config.toml
activation = "swiglu"
rope_base = 10000.0
init_std_qkv = 0.0827
lr_mult_down = 1.5
grad_clip = 0.5
Each number is 500 + 50 x the weight over its row's rms, rounded and kept within 0 to 999. Layers, rows and columns count from 0. Numbers have three digits each. The size before them is the row's rms in percent of the matrix's.

# layer 10 attention query, 64x64, rms 0.131, rows 0-63, columns 0-63
064:528539494466463576526478542506484518498540406478502425446483481496520566500490564493518501550420495477355462593507482579500506528507451522530429671527446426545512543518469562504542551436548467
052:462433448482417408513512626552502487390471469461541495434400507491514445542413497545448612497417514468448475519519456433569576489551564482502488533505484533463488431515495526549470500426518507
076:508480471462489440506557514563522488477408468499530441549489490501620493564493516557526446528430509470505522493411397425494492511519550446558498528464370460448462482644477582528502575518470532
057:500513500498467588485486507545465460558583392530539515584520550454509470533493503442498519532562478464510564483447571526423527456553431502563447507499546526511484618543473489622389594550527536
069:455509515561493424473458351548489490422494564542518476505509549538454487409531506505445484483468540526555398466509491554519451535476442528553536506571510469636475492570466573382477518438492494
058:512514536490600486534497433562464411476385541578485516429530569552498604494531418469518482413545488494553526478458550439460467581473492517510511498522513492582521533574419563396474483528448465
095:479599549426489535529498470502441493560555504492480479511473557517502477494459497504504524507580503529511396518500574469494292461534401517473444517426500516429512511482485471480559542438411426
102:551534546498419462452490471573464494452559532480462525575475536520512526510459485502529525494503394452438464589485516308447473557445504539483559556490470500546482485606489432446556516433525467
110:425552526561470482541552514516446545456556627534459513586528494409417443471493452384492532503510444510456398520442542511548445569530551465505518489544493515594472422482553455486514494540566541
102:511525516469464427471506539548569538537614478444455516558564459428517560556424434521468496478477491454476506540500481347433516574402510506540552478502507552497455514489543502610578415474521498
095:598459437450558552511447457494533483465417525457523474501472505528501523420487415493539477515454467381402470522391488476515611500418563524553549437473479521513499528476587428557514470512528433
108:573539510491428593547426546487504417586439480524490500406503450445469522536529531497568453474427496502530510528528492611456498502514600570388453452521528482428522540549561498527468451583551528
136:558494483454515521440487544506477496450564507514467590570528565455555531535483483451476450505584662568507437435408440462492443418481478506530490487504500594487517505473417495488566579540432451
132:507586491478460482478579488585548538490585496535523501562528469371436491484455422421531462458505572563564464520467506475438523534480536596521549541540573585495457435464502470543508403568464526
133:568493381386519475450456496458418530512522481503455436521448516479427462447490416432511419549473490431464482497445534476459466486426489395487479538428465481528471517561570414437532539437556489
149:503571474481484531544468571430455417480436467558562576533442561524557462525406491414482503445465580485449621571485499512447471410517515484530532534441475576507469497521545465500556549508501388
068:498479508565517568506430397441551453577579490500492483500548542526556453407503438566614547481475438518530561490525535582553504481482522470523539599481538433575501508545527545429466475485524610
071:445564433457485594469447569473534510560569449546509531506493488419424462543517465482473528457493477500485507595519525459440549497432499451465445363504581465462512532457559459578399474553546562
062:484471475473539570561544535491474448523517455575516541526553468405517456531519482547555506472556428568471570592539552385462522509496439476510442452432441584444484493392445450556448510440557458
070:550481487540518392448452398546552475526467527487495452493577504578523502449434482501503473474434563537510424447513489543484422575459543533546480497541481426586519470555488593436554439588419439
066:454489504541579583473461540398462496466397562486472552473428517455434542489543518573498541457433415560496457463555472429636512484506485497482471520523458552514560508438501562468577467407468506
068:495594600471500495521594457450529525470457550451489428539503434566545510498467591549489493459547470473523478464536545445489345523540498435483550484547474619549503517435462538462566458509463431
116:485475477551504515413423492512465493555401459489506496512519517558446504480473512595483564512397507562498512480481473532559438460613484617488509519565454508481558414517494657507554450533466519
109:442418538472449441436526400499542526524355507531485503528496441493463436499510513526467520508442521517564463481533407539461485510477501472495534438548501390561513420450505556565471520584450622
082:469563540504477517489531508503509563513539515480403506619582542419484487523514481368523423491591561469527485481510498490455556546516602459490536440471487524526448426432489555513537446571415583
105:450596530474530571539489574493555503522519445466473528487437470575550546453567512557518493556531527472420492436622585506513503440487379471482484536418514461438568550453490496539414539576475488
131:501531534480529471500515504451407433502514585589560593450603468500419482489401475546490448484489462595555462453506480561495379540484488609487505534591495543532525478481432515495497509534456561
131:549465411413542516517436611430610469482457462520552567538535486524629562503523529567477562481486443555540525489513408459451554496482495478556447510532523555545533557420475544500510503524579508
136:419493473580450507466478621572526494539442452510476506519504484483506497633564561477438522480516539632540456540548491522460536495549517545431496569543530480538503445509559635576473491523493476
127:533425490556517545441515506509482523622564545500420628525502554538539489547517491470578498549494461527476459580518501524580510577522526414575544502557474504492590495524407512485529623476471463
138:463535498508522389461505499468459547534562519437535548580514512557490546490412496441431527511519468663480469530502555417533490525531446509607567542499508550525442425484500597542435505466458460
130:431539486563529472564430505486481470490567491473528466481492563532467551390483487411462563427519618534507488492444577452497447498568504520460522436549474363453436475527526539398470492486546558
084:488545441581513523430478477401480564474449538500549461516417476526532509528423520559455504611530611583419540523444478503493518497519592471478477559523482450540535447454562626565541498501512491
074:510502467529468546495499471514529550484466504585530540442493517397469456520493440547458522536516492441540563625515520448493565437462642489544434513514371485563535524501536501637477555498476476
085:414513479560530467548532578465522559520598525466616465492517465511469520539383458533537518515453440516450450448476399419487464531518583454561538505518406487460498433521535530492516429418440490
093:515480386506507453447381529527560468538425427508460419503543528488434545445513466499457551448416507530451493490455583578473543513543461498481434442527545483595506502502568512496514372533566530
140:505465546525508510541469493520439477540624491568626525503522484561474525513479524457508496573489491525519457450507427534576478481503411515519590437539483442473525565534435508415385519472372549
124:495460419415501526486388483555502458587451432592558529483595533452452500464504416442489511499438516492515495547458494586497561409491488511504498418500544444520514577526492527576434530521494610
111:426519496430542532505445601426551512552451471529529473523489425537483455547491552529559463453450541482508436485508344572437424463485412517550487583516449470540528393523513530507483486509436547
091:514564449547438439465498496460510511466461497466463466505513546404487455481551512515447496393510493505492510573525616432457552604434552409508519487514472567483552536475568411477560488467535367
094:510535416481455427425525520487489474408506489458473454573530598405552455552535515480487471534571530459497482497481587389521507434519500468558516498524501564582500500425554467552610549466561425
111:554512483563473474488462515536480510457504585478504495516538524483497517488590432413469501454577468543551546482443623444464550481563491384502548439516478577546465519389519541535611420506556469
106:417462499415453558468541440440530509498478465476516485532420442519567531502517594635511559572542519475460478523481440538538516446411504598494420512509564475493501423483509550484483579611501522
091:561538534496531440550534455484455441499480479436506611538482528431564527494534546456498520546566519504431580491520671435543491454461522439453530533435441565516470506462481428479540557434487418
103:536456459504458451474484443512433500460486556517420514529467598473472496490480503505437502546612600531561511488507606451525475512473564484535388482474497516469528491533526422502644507556477382
096:434454468482497527557474423528407507509591518548542520527544384457457463495535506521509489554514559515505516562564416487432563491456473506474523387474570373450511477422502479536456460519486608
083:566499540512500458484432509474469541419489576496498517453637494471500487453500523420448442468482451454441479511538570386476501455501557420512527564403473492473427506421492431479547422485597459
080:594617494553482470580515541485507480432499524426460559543505522513576528504520512551468462523421421435435480508577442456548532402497481425497493477469534545487488442429490438422581519454565429
077:574507500456463589474485490483506472519392461490511475461360559517472554435539469566500554531463448517431549513463494379524522471524444608519470463508484489578439550528444540540559534509598470
090:453524445506447536441454477506420546515437430532470491543471518491480518506525476498439543598475586565495449520457584469587525418560439528581410405581536472595447521531512523506491472587525528
097:471496537487433559489519473522503556490471493511466441447479464465507469524520510638511516565579516481431578586490507411464492432528563522530422560495442567538511469421503568621575571500575494
090:499495528492601543575485565506568466643523522480537562452535519538467561471427465542556469447417493489412527489488441546464393553492493495504565586493451510529528427559519541414480481489426488
094:511583586526524514458442450396411550546514590506434405460503449556485524509411504526551492420438453537464460448520464533448521562467486468469531571525492545448466449474593574472574491473501448
123:444540534529562555495504552422472461568568467462590579477529525554494531466388468468581490462365481526423520455502387511537465541468427492546551509472479468435469521578475517465432479462479507
102:538508539560544464526552496402487479506607551427561514490467476518452480557462529493545473420442539571525467434522457590518399583500475498489546532474521495375546436543524502405495474398481485
100:439452516511488578446493465511533457497425462530610471479462431511498479449437489466474470595408488464457492570485395494473610417402450524514488504496482471539471440500480495531418574588442529
079:557530511443561483478441595633463520518443529510465447517583585481519589477521511442511528471451491521546442508546459499564483417517597447483415506545468567532501523524525505477549440564611469
087:500508535478476363557540449576505473433498552523540511543525504447524502492452396473515424457551611594588521462471552489521554508556493444509560457386514483481527499542530550552486456450436565
110:408470583497540567579478496477501480593521470556604586437567480510417532493525449507552498447472540540491504482544447545496477459518476568503510557568464486470576502449448572536429530461379560
087:575585428499547504429474605548467528456495513464432474511515540513602564556576529474462534513528521596432515527504558414535495486567507528523461462479571472484527544503482476599569478509611427
095:392478483580518596452491451434466496540488449538484576536509498511513572518521489553441572542615470499467409493520565444530529491554460537531532448533572435601398527455525535475529453465508562
081:412490559581593509517518515436497468483456468518652525499455433488447513501456496524575420524475527526479501450496393576420520509471424515479538459438535449470428463573504515498467462526440593
097:494529541510483412516628404478411549445475508397508580542408492519526466492495538468438478543573513408447524503523579485488506469490497532501501554552453463446389441489463416470506547555462487
098:539406523490493554461508574512446537433447528507502488540485443475483551534578461542484547573543514589504611521539599432502515489541447559546496470512529653573537433492514549581543471478513467
# layer 10 attention key, 32x64, rms 0.142, rows 0-31, columns 0-63
060:426433487468528431528548558509460472529568434456477523556531549505442529453497493511497496531460398401571506519491455541528400485508463559531540562422558463476486574561427450515375529574458460
086:510402533488516533580542511451546506541517431477580477417486474523439570502516492503561509553366467443468493570439409487468537447457365560519579480538563474451539469482499451479510532454453525
079:538382568472544544527513395538542443554489527451441567469539467491474471498524539479512499487526523467645478435576522662515439581450546556480566506498468556510477459475495484517492468477455505
079:472541459533467481462445462564470499417441443438508466528454470478537458441530489493406565422561487479435595577529555518534474582621571510529446520536418515558508534401478542458489534535545537
089:520532605510565417537501419503485451510529530458500492473470486530478453495492456491575425458581535511456518461534514486437520608590508521460605570395517592425426441509479478491477525421459537
097:521517625484532496523563465514520442452515556486493457544411409571450509533560544459558414537476528440547467532524480491425488494417402579442591500499521477477538451625500548459516458476476511
107:550553558509501421532511461555419432453483559426474586490426475646499510390495476446512455493524518451576578442551544508502538558498544522423578536406479486438504487496518493491499474518485565
090:549543380494563623469542515521600490549443438521568481517515491535499486491479481469494550507471538418545403496510401468485471504408583557564460557482537512504420466521487555533574536550506561
099:487475480489419505458451468497485478633566478510423495462518431422515518496476568491503567589467471546490601490358497518468428466463540538486489463566555515506434543498608511488551472538586479
103:453571473624486461479530471417474520470480460512411512583465476426548470490477528513463550518462505421491459598458470417543448403506474481557578553519576561545513478477588503453517508540571568
127:500566597459595449523502399620506399506518522495462520530506465615473436439517456396524409531482495494486506515580487507501501527497518475503616485466494532422505396505536476515506457514472527
118:524377468525428596473471562479566539394524526573562470520528465462560473510478489545542516559472447519488501548443464562545537420391482404525427397507517551566503502525531470515457489511555497
093:464468596396570527532505458515500469539585479502557584492477543578539510502503509489552463541560533505436457442455471485476452477544464546510581435511546404452488561473363466564412510483431520
099:519437525477502460495498444488553497451416645498533450508490528464429551448497418503522499415609466460472488444480585458506508524590491525494475550467580483605535521602463481464404504506475464
110:487523557434484468568555408488426469522519386483532520487457571486451524517415429528509423495395454439489407487501532548433483557504508558509573473543472468562496495534630443521527511518434532
111:491550503472468519448427573426456436498337464513546587504492539520459463477490448443450494483515485456470625526527508487463462507450499628495498551460449519477465512457477457587508564577566529
085:456507413491478540455417511518523537478479505559461483572538510479542473655477527546429503493494647582515467470578532565558532564508528459504471545529511481510528426445554614546518442503502484
073:528521433509477435490420602499421568415551510532533458554533520441522567466470489552458550537525491540433558534389522501516656427454495470562459588505490478445535477501525557513486491559500468
068:427570417533459582456579564505557562493440489495537463502509501438550590558537535529455546436461437517486402524516498476598431482515581466577505489563443450452523551532521505450470553567535557
084:525519558544500506515536429515536408574446471548452448385429500516519453513448502505531447448509449531519511471557493499468422578538555429440612496494442480475468555437453464607454551480402527
107:436474493488503514511513488463510489598480488495485454608494438450514502580531622477474512580441583468530558433509560510478466467526358537534534557481549524565521496449451639510509472490464551
128:562523615540502492466457510534658422535477407498490510480454543537470478487433421444451464459559508531478466518526536495498496545569609492487560556516447549467439499461476463622476568487493501
107:457454503509553560497516582396541536491466485516428524588486359570496535550574480490551482564446427448492456552448439468456511449400468483490503513517460481441499460558543522435577465456462433
117:503507624483562520540538542558552469500476512453430556553503464520400452487464474497553484454514548486451506444551377514476545621486528439381494503442553429417484495558516560479518476473500555
097:488545569484469633469580486394537500582576549451504469504468470498406470500480515461463502467466519483535469427504527591461456542499467444437589527515477518491501525476438541492616488400431548
117:492501526550506550551527498438406483589490437459533550508448385538507516409504559489491463495492529414535423438485532600495489501468413546441504548531542460442458469432493535397444572518428460
105:527625523480476476512568480501432506435549584532528524480449501566515461410459540548545466459537478455526514460482522584423459468519459498492508520553552351526513512547403558422434453556495555
095:501571574474522560492437515478557410521484455505456513556462418567465464555473504554463472507467478435538620509570475420460526537424497479461584542503586487518514452434405584493556550578507517
117:552514536537541464557566539487553439507484530445482535547503462584483492525529476525590417425516501479544500474595404502503503457446501527447592557436393453477508534608457525557429511455407466
100:476526390483453456405454509525487524496587498503424480593528566408536454579576526390470537457505533536554475531497576560589514485494517566594524520526527424518563483466474513504558540522552488
103:465502472417507444453505592491485529503556480520542507614568521503498597489438440478481440511593512670518465531512442442556458512434489513589435508512511567521529499440513459517451442457467467
108:482439511563528499615486510451496455472506511546542489525599538497482524399392548427581525481442405543454456527502514499538493523525493537460586585502482455451492529495495545377431468515444582
# layer 10 attention value, 32x64, rms 0.241, rows 0-31, columns 0-63
092:472567491536496452523518514493433502460436522452346599468515527472424468539476531526426565452478533481505403562528457523467492464424422553571432468463518535450505442539496540457561437542429561
096:480578510534584528490397625521521549459483429448504524466416577473482449573623548422546547454527446551506463508455510498596563487506538524501504532525425492505527505451504488504484560583450457
099:440437559601386558520555433483525520543518521496371526516572492545523539506544472569505487495528609522414526560587553532545482441415508555517533486447525526438508492563478507493464444537516556
110:423465595427501473536531512514449456458496484555552505436545456455475520425473444449491530394509572503473593564488575554481478463526510466469590478574596535475453472536549442528464387448549506
085:523548509486541474505465569507518501545516408479496486446575502567594478448578576533554512529461456484472556483518518510487480405501489508553469476518598612489429570534397591506544409410475484
099:430477527520546443581483506458469500425547548549540484508525564486475468462536417495619485560546414580500550481547478591557410507487477414558563558477452575554526474583573510503484507548547506
088:455436369497575517450466483476516448595439537533512499545534439472519493486636471479569434530554472459450460549492545467561438490411488436519524489587552442512430444456545462523468543499465456
102:531552485504492571498506451496442556510601455414558444467548548519522481516508454563485513510448508477434460418488490545455448610643494472417520503470485559551510512469446521349527510499459537
117:452505582577584461586516487543544463463577506566589518554472481446442574489495560490504558539524607481493434495512487385451520439511490460428525435524485511469516517390476589454521462476526544
093:455452550364528522437475472456434480511518434520502489435544488527549540528473578391546566382423493567503487516559515460442472501465477529556481460393453482538448514547449471578439486552494515
108:495469446426497506484528548447489565471499514404467515618506498572552502440526504466515461453549466580460451552470557490558463527487466554564570632448585550560414538513491569535486491461485414
108:511599568424550566377518431475542541494521474465492543459492533506482461508487408551568446491503366422497516553428521441555479497500460529498544441502503497452379420561504505507513473431521499
099:502420499450480504462436490604630570537460436409489524508566493516555444472480522500510467500485469494473501535460477537491509575398506523467650502489542572552519522456516515518612537590476511
094:532519498439514561519466464548522503444498508423492575529593588481488364504518586451438487456387494500486481434463467501540504512542471558454499502501437583484523481541646444552451514458455534
090:487506462530577466483556522443534499556426449451592609570440523480578660526535441469522545539541520433546522564566528527539506462500422422525469493500530508432555450531494535500562545544509495
095:457496518501648496511516531525555468393525488504521434425480525502502512498499547527443490417476518478573414496547522442646580564505521481590492500620464538522516503459452518452535570531501490
102:553571510532539467501479543472506478468507373495493500518577404568494548591570575506558536579525490454590479453465482444523614514484421441501512516530478527557509381483502530545549561503562486
100:512487496528557398526482502386479472519519571488528522504585429414626466575528502483487485488470466488484459524529490576532528516508622529486479448547481454566613518544505514511432560605465468
107:584464491533492536473474506470557461618468515491487563465441488463520471523527459530475528474554443528506415501558579445431451503468462438536401494540593531493682489451530564531489517480564509
100:545462463552531485430571508571470492498523404559514542524457409443513416457539533586508391490537469498483469367497461505533478510519499433546449481454539522605539435476533536429433485506581485
098:578508588518465553501423518448413445482450491459454506528472443463436551417545411511506458461514525477441424502507434431560493571502581467572462575491531502518516541461620456547488601489496473
100:510530493463540499497484480436510481445457509496508531399587515591505499541489501532525542446507539538412571663514542509389497535563551436555529516426537515504490476461590472528488500544426395
106:534524524453407567538474487485442492482568447554503550513485413526484568424405575479465472481543433636570557470498526496489452503454518434465505410496526534503541522505417536471442519431525396
109:476582502557403418479559427531497591564511435542485510466530451440405543486476547487580494504440474522577461438468505492574407462590485544512447455564457397516495481523473466531532435504459488
107:551478506557443470440512546476527555554566477430498537513520509471445604514431528523465606503567505498498485490562533447588529603482474598504447491475579498549441518379498526542486506582421552
100:390539487485515566547407432533520517446502355589609449408545511550494438527459443529443535469537463492571463490502461589562481509481465495455485510476514495388461517571512516532495519496498498
102:464522502534522451600469524458515570576445533487427548605487486482460583562552579459493595492557477463497621524508518463452594570543527542487462543468531467546438454565486461442484467441455531
095:565507570414521511503528516468556458571452454460372463566526553481491450572524382545439451475473555525453504523387509504447493492575506504564542537515514528523492466485501481519508624561408481
096:460465515501551437376478484476539605559503431447445483509526594523532533407446484422480596606550507516550420510507502504493441485522429526452487591483492502462574515410482538429487476503497506
098:531378534524471513495526514427546597520451557469498562514568552526430453430463479467490544520507497484547443425433497407519560497518384453550422537489594391516484480501444476455523495513436517
105:570409503538551470536565566439474495461532425512481508558465421491506479534524434520436522542474484538414479492422503525430541509470568434542497506671437552509555550498567490461454557556453526
095:534477460546537470556478424458462405452522461493466569541420609446451490508528539589530588502463505505599512528626411556551503495553506434505483517514548515423543552478419491544504456495451481
# layer 10 attention output (transposed), 64x64, rms 0.198, rows 0-63, columns 0-63
068:551452464500434512533458508519557482542547462399482457518549544469510503493594517586614443534578475532489532534541474469531574565568619567542465539440404423540483483515532506481436474575510506
088:452434507523542479507466399450503501499531510547567473488476490549472566442436417545386498570457522441551497424597520473430495542567476480462495466442526435481473490589515440498418548497438608
082:570559454532537514567438520575495420504531623458515476439520616471507504580440497473531487450510423517498513532472520481568574545608526564488513545532445569465485527554457462475534485512600426
083:469476510519540511489470616512493667491565510492527525561543556461473554525462490430439471567461444538412398531506526446512484487584526508631507561506507537535513463415522569487502485461478521
105:557515498465487498495581410442560439527442549530531507554429372506375465564477506468505514497524508600542471475480469574482503550412466501473600520511487493515468383455546495425454550511498524
088:515408473452523476407485527556519529435472441600467527526436511544591561462488564511436522464470550429494580486487485464453536534493479538478490493460623482425514535388478481407491419520520571
084:433511571461497462424552404471494536443444517530504471493466519513527471538534521525406525521457498444525615447448498487512575421472512502581474462573583588550529596504520518435516551395568508
117:497508476417451387511524548548510392517423555521527487464563518542485493498419576532589397498522495537551499531433458532516552465450493530447499541413547458438549495520498516582453421546417445
101:471482399440457408338507483563499552498490478545467491522523503523438413521509486451513526427556412470516480542561511559533571482482519557594511530556431548488578485505470442493447571561472479
084:543540522592585437491555419550601607458573560456529415483464504542527454538509530493431515486537387487491463469515497521569447495484535515421541546501466537467536450454552502450580559475523425
098:532454606478440523526476454527575538495430507545509433438493486412481478546542499504470606527463487412475586485482438426489396469463491536433432398484554555447540428414525504486531465470505525
087:533496526475400509486585528494470498520483532536517551477525506481527447440510517538511564543487551620619519462635524451423562476539550521484569536482544500487569512521516524429497643504512578
089:422519455507513482526546517403493503497556575522485542548520478452455553502543446439458491477591480490529489479537525524456480458521449535567493520527473519553403468496511358509455426601662519
091:494576520514429457497488533436404468539584550493459548523455473488505520501514470569564500465581458485490597481516537531494549585587501512492514384468502499542443547451406460440650503519495468
082:427449460516462489452467431502501490490519556533501477442463546469350505510441419551432560516557543505502479467522549489496543553549531608556422515592583429501517558469536507542531397485436522
090:522495476475462468452424429529487562512413516551512492580543554507416488556481464492532548563570501512437504475510501488407493539480542567468482600513580460396473424475565553527386569439462543
084:497546462525457536448549472509545558462540568582525479491461566425450473430408465425519494520466508595416586547541485495480457510442510507572539441479497587652493466471474535465436494461457538
083:560436510465483508586458514582389505491436416440476563507490499610460549449409535523514504430435516480504475521359512485504428586508437536507473497492480522484474461493564500485548390477471484
076:482446453571518532460549486440464579545458542449557503543540588484545516458503527513499455607527473511480503582470469586503490468503628595493546526488514361454440460539584561506531552515475485
076:458592527373485570544452498538535510491467510497602519448526532458520507488427410366536576497490512611504545427522504505493458447462455563524490485547521514564409584478454515508519527555495527
088:626483549570561519512475400482514479501503586558454504491498580497455545557450532552473561441451517386480563515410556510518487570585557577469510495586463457467532481546482515540546458455533463
077:504469452596530531511429435485465544525444535422452457556466526536505469537517478503571478471476434493371520505500475562537533488472561567417459517521469387385447529586484566582490451480507547
075:525469572548477584451522455506507505541443413435446438509470518559567429552609512555540388478534467445516441516494520468453491498578475410536511578463505489434437477458473506545520442443435583
092:492479535474580546519500551410525435497452422463510478582401581565533533438536488457462497497479500480433526418504403588480550547449449468497517466473484561431449418433483462478441602455508490
089:495493654548573530558444459520522464501443460481477553452525493520516496432554469538538533448439506468500450472519487436544530490611552475425547520606415489389540550601551493520525530504505506
097:620461479536575488450523519524528434567605502490395493485517551508505526526519528473569486458543499489478513544502433512489395570520510536556547485622538468402596465467423464447450548465473510
090:522541497434508561474510529531473419461489529506435524486566487536551449514516522422542419516417495496546471488473428494455435459465440342486528455463565497517437602472492476614525419574519536
089:411504438545489465491447466530466421530510487488553451412481524541424478442514519491514451397473408458485466558533487528546541495445472468473404426513532458451468562491561420495437353555493471
082:498495477505454501563423476472401439509450506633613520474524434484461441507549502498523530379530501465494532511473462615458466421509537580506448475570491417473497536538483458474490526596474457
097:566561424422470494498512491536483481485435454572499459499424458527552513551447500558463442500492450469480572527572519571431413445470483586413480548431548541561521498371433481459453522533564497
084:489515515571512434587428561546514491450467592470541508537540495564470529551478533488544451458597551504507491501554456452581503569469518562518503547405457505408521479496500536462609426508517364
095:421524542497522475436390455462518546556511539526521500499566509541441463497497448398484406476489508556431458487535581522435534456533502544473518494419417422435481445591542521533428612483534467
104:464517422519521408471599587532570513468565559557429540555444453576497440498465458426515489509448521550505418514502484568511497478511489489440569478495459603454603391500507425514551520506470495
114:514523533467485497475527640538495517450501384522468568511515493480547500514586553513544507508506533502507454506460511526525520428546529509582412560564490557465590464340465566482584527553522446
118:503576490614529517432537516391507549561458465461466571489496479543454506451511487538489567553497566524543420519527498459560378536389543485465532438518459455526566521517525543591540498539423441
121:467561477434437454440433440461555468548457586527508441447495491509417438467449462475461593443499555518547570471492549522465539613530556471470467489530449554591441558550563551506510463521508407
088:465556492508477508532396582549478471520453486450473489477503602556653531457465470426471507475420543528431522521557461463548436443538531391419495446526476515463543528573462553520540504527473435
106:481553404498414579496479489452454571504429479481539523490496420513402479504460478497486542544421413557488415528580453522524458457474492511522411593538466569624549484537522492490415542519490502
094:613440502510478624467470487583540485475513445423475557469458474499619494553493508535499551477471452500516403568544566481465450561570515497532538577452436476518440488533492545558599574503496474
102:483547508444512589584418456530441541476542458505556517504500525502553587458571479404497391440510473445488453437618549538409429503563485521562460466531452504551471547454503443464464481463477547
122:436469580527503540656525526495452578397476558535466541532509491510494591482513459578451555538482561512464542434508519392511452506547460561439484485460576509483456522469483531396514441489560517
104:466468482342491453429471555511459395565413462529433594520473472541482490483446505429549445498525631523501553501465485494441580510517488506546552497522459478449439490488509453533434487584499532
127:507575410460592498494485607520460505553540465437488532514535565535561557505418517457520487570477522635531452570401484510537540543520495471586547572517488508589507524547492545563512508470479420
102:562472428462530460433413453534521510527478475491518435491515519448465520575481479387460416512515447484425457505372492580498458496505515538542518472556510432424452515583556484610490537493543405
116:524490474435476513416442500592346508514527431462501444524491529506607484500494637454530461550420494462497507515446478449531539470454542477535472484449491479463586603515465516590564490519511470
097:450467489445490493488516486581572537485451456543528401447497509509551516536489480513437389465424464478527475517436440515417439456494490466563478471606450538400526452507657552537499461500447493
110:604484589549527490530507514425542450509438556430471517489539469479556475522515625443504516576453506543466551452558487437510473498452502424441526566454508501446449424501485499501503630454582418
103:498482552486496450551577507536522544491564521510467449429480490427553500458543551555467407475614466482510600504532502496539510473522489495549550488529361598570606520406502454439484462545536519
113:483500519415508517574526596497485443469472495475501479560533400543631521556573573532527505467507482468535457388501452477517521489440466445477495619468563488437524539447479460538506498553624478
106:542487534459494552463540481508553521512459507428379500426460468457550407555609591570556573502498472457457510552519420453479497500581600485455493464565492515462525542442481413514533522528583488
118:541482506565469566507457527539627437522583463495515503476478516452531487544532542532484622507483485503514472541528469371547520544477486465459479445444619545396540491537544483480439482380461478
102:535471540502520559544506578554541526514547445493458506436527481524516448427551514484469486480486429420599351531561526504476538504572483399444476461449490457504545593509547448438438408473451540
106:428420475465481563507440530521553483421562426530528549595546449353485545457551459447498523556504471582485382540463463559515592491497493464521453491447503533549454570519517494460544487522506560
125:464494370398482548460466592438489477605533463548463576460469498477544487536518433473496588480512523550497559498543546491419476452487441518578504456558517517563448520495499508496541637543524438
131:499510516378527490536474546508463414521522559528550586463588474496429492438426551547508540546442571558562504489474467573547527568528500522435522422429559452508532595538453503481418458567543478
131:448504525498527468463541439506449610463556600480486543528521361520438484519448496501542468504568506547564411434530551491433462572549522451494516542571532447438513488535531530572461423493420573
116:539542444491530415552550600527452477485595548417500510562484535535552555496536508420483443467593485521504490428523438418521532611414482513537577494505515527450500517432462448419489428501508435
103:414508514449428445509453509531458495508467510525613519428445486564445420495482450521458465545494466458512507453545519546455579407452486473467454544388452473501448502498596609538537522552401480
106:457497480542495413582481571464462532483470501436534583568442442474487501491422496468430581570603464529486551521460480457472497505552569522511548549506497536478445343449495438470585524495539435
110:553505475478512537479505545600628507505597495490499463519560508455487482537481433428499545509556528543493475539385554560552469477517482487632558549604495541569483523498400510579517560490507513
111:460518549476516412420542535492467556519515458449488485550425561573530500504431532483503418548543512561452487439518534440524539586527507486504544638425525520526488395544510580480409516404482464
108:484433566533511440430594513494508495528622566439502522581516506482505540546517515424579466468506498573531446427462483493551567515504445443595547494509503486440438496586486476419565536406439476
103:547483480498499584570520493550573506406554499456463514422548458511504453511529471566496582490561390468520457506519439554532538414557499465509457571515500556540548537497374521515491541435631520
104:544499494480547516553612409441548455476429535502509466507498451479535503504538497547521504528452503537505541558544347569510428544501547468413493521553491510437491466464475423375582538469408483
# layer 10 MLP gate, 192x64, rms 0.212, rows 0-7, columns 0-63
106:521462498573513387490455487623478440389528535509482574563429433575531550428551522529456549496440514560539498469381511536520515525532514503422464494466591475543516501454471521504472487595532510
130:525578488547506382525425511576481528501482480471448455541496578486487513414502506539468608622468565539480461547597579529576425462550530520548466453543467517443503510515547511450488514563431454
095:517540481466498453463455474558510446566544455499479457514623589402522502460431474477465451557497513485547606522501486533477500484563389564447485461492571491553489387494463519457447582561501585
099:472509473475552537402454486553519488625541417577474470502473425525439502478485441468505558508529548472504450341425508532591468440534462466470461475397528500516510480492450504477541567486577462
112:469464494490407504488500503500372523446522538533593449546512428481490531506472579495443560532493488537451510574507540531521527540459424481563497528480596513374541417558476380458411477482497520
107:534504412452421471443451496423447521479546573465465491509450529501499501508499527567409454588438435509545589436550485509440484538585516456509475520530565486559413505467501391442439567503556428
100:496451514579431509475533433508419557409447524511517429551509491462459359501430520453491554518542516514548555448490454477525491442589533455472412601470467487501514376475483530536509508447441548
100:509463488461487566485418505565629479555467486478473458527485459486528470538498507475408505555442444513553348472494443492471492518523475518463437503358531532586478462571461441484418534442524514
# layer 10 MLP up, 192x64, rms 0.213, rows 0-6, columns 0-63
103:431509492525577480544442557495503545542483493597482473518526531523494443451517499484507510525419487609571486558532395534600478493441571412448500511631479492466541600479441519530492447573526471
113:501443525447484497482506535549378529466583424443545475515525532521587433514502531495572509501519576538554489543518542527462523541443568484412518520470479451586579540452424443532530480503570641
097:575512494440522354502485473504441506467393441569489531508469491535524595466542635506428457504485514517505450510440425554517492484475515504569431538504394451549543553556496466482461469533501424
105:559539481469516500543492531503604385528488549490508426494603514389407446546493444443432500497482494536477433537501452532557515590549478466434411568441563498545575457502539534497495567484464510
105:505504435539515462430464475564552434610501459518536501433490535456534494664497496520495505485523460542562456451518414523410453524496473484543516566520518515455518410481624482548551504540405473
134:531518452622523521471564511475505519477439458500496456580505541576478490424467531535410555455508520469478556380455473547614469476506476470529400548532461482538498447528509495421549364529491487
097:473553596488466436441537471549572507534482504533541503489530500376453475573526509600437522487545417540491438499544475565497444459460488547441518592598535488439450491529484462453535480453378465
# layer 10 MLP down (transposed), 192x64, rms 0.162, rows 0-6, columns 0-63
108:544476405448510515467605473502482563467509468533556484515462404507461467512422497450510569492519471363473524508439506598463486551512369464510552497377536474548509486488495511428498511477422549
112:463518451647558521483489355536498502546472476545454581489422480537464533499530550525503465565580480492492508525440418410566489476542511533570497432539508564568545435489488544448483580481490462
093:532471480550509494478544505415529427515490570459521490483551489375428422552492431518599462557525450443509543490555470546421593551524463483412585548428555503525519480528514592516514464482463576
108:501465516442455445579560533577608435409529606535452507547525476460551466441508464549535529536509444445523431631507472498540378525443509452468495543511547484449540464480528514484516468436441491
104:514565482458464499513422381543542585543540512523579494562444444474419468461534597430484487526555474556494452526497507417488548510476438531428491541493466466546428480528436422581521448557490592
123:501461473535512527457501524435499522403533532509458519513468525491495519525458510573442553490476439414521432498438541588570461550567501497488478434467557582517411564505575508401539381491615454
094:488583427473571471501443526527506500508461427486508473519546460576551629420485469420527406502504478484401483503541485527457548487553447518555511482606475505554478457409416466553469530571534564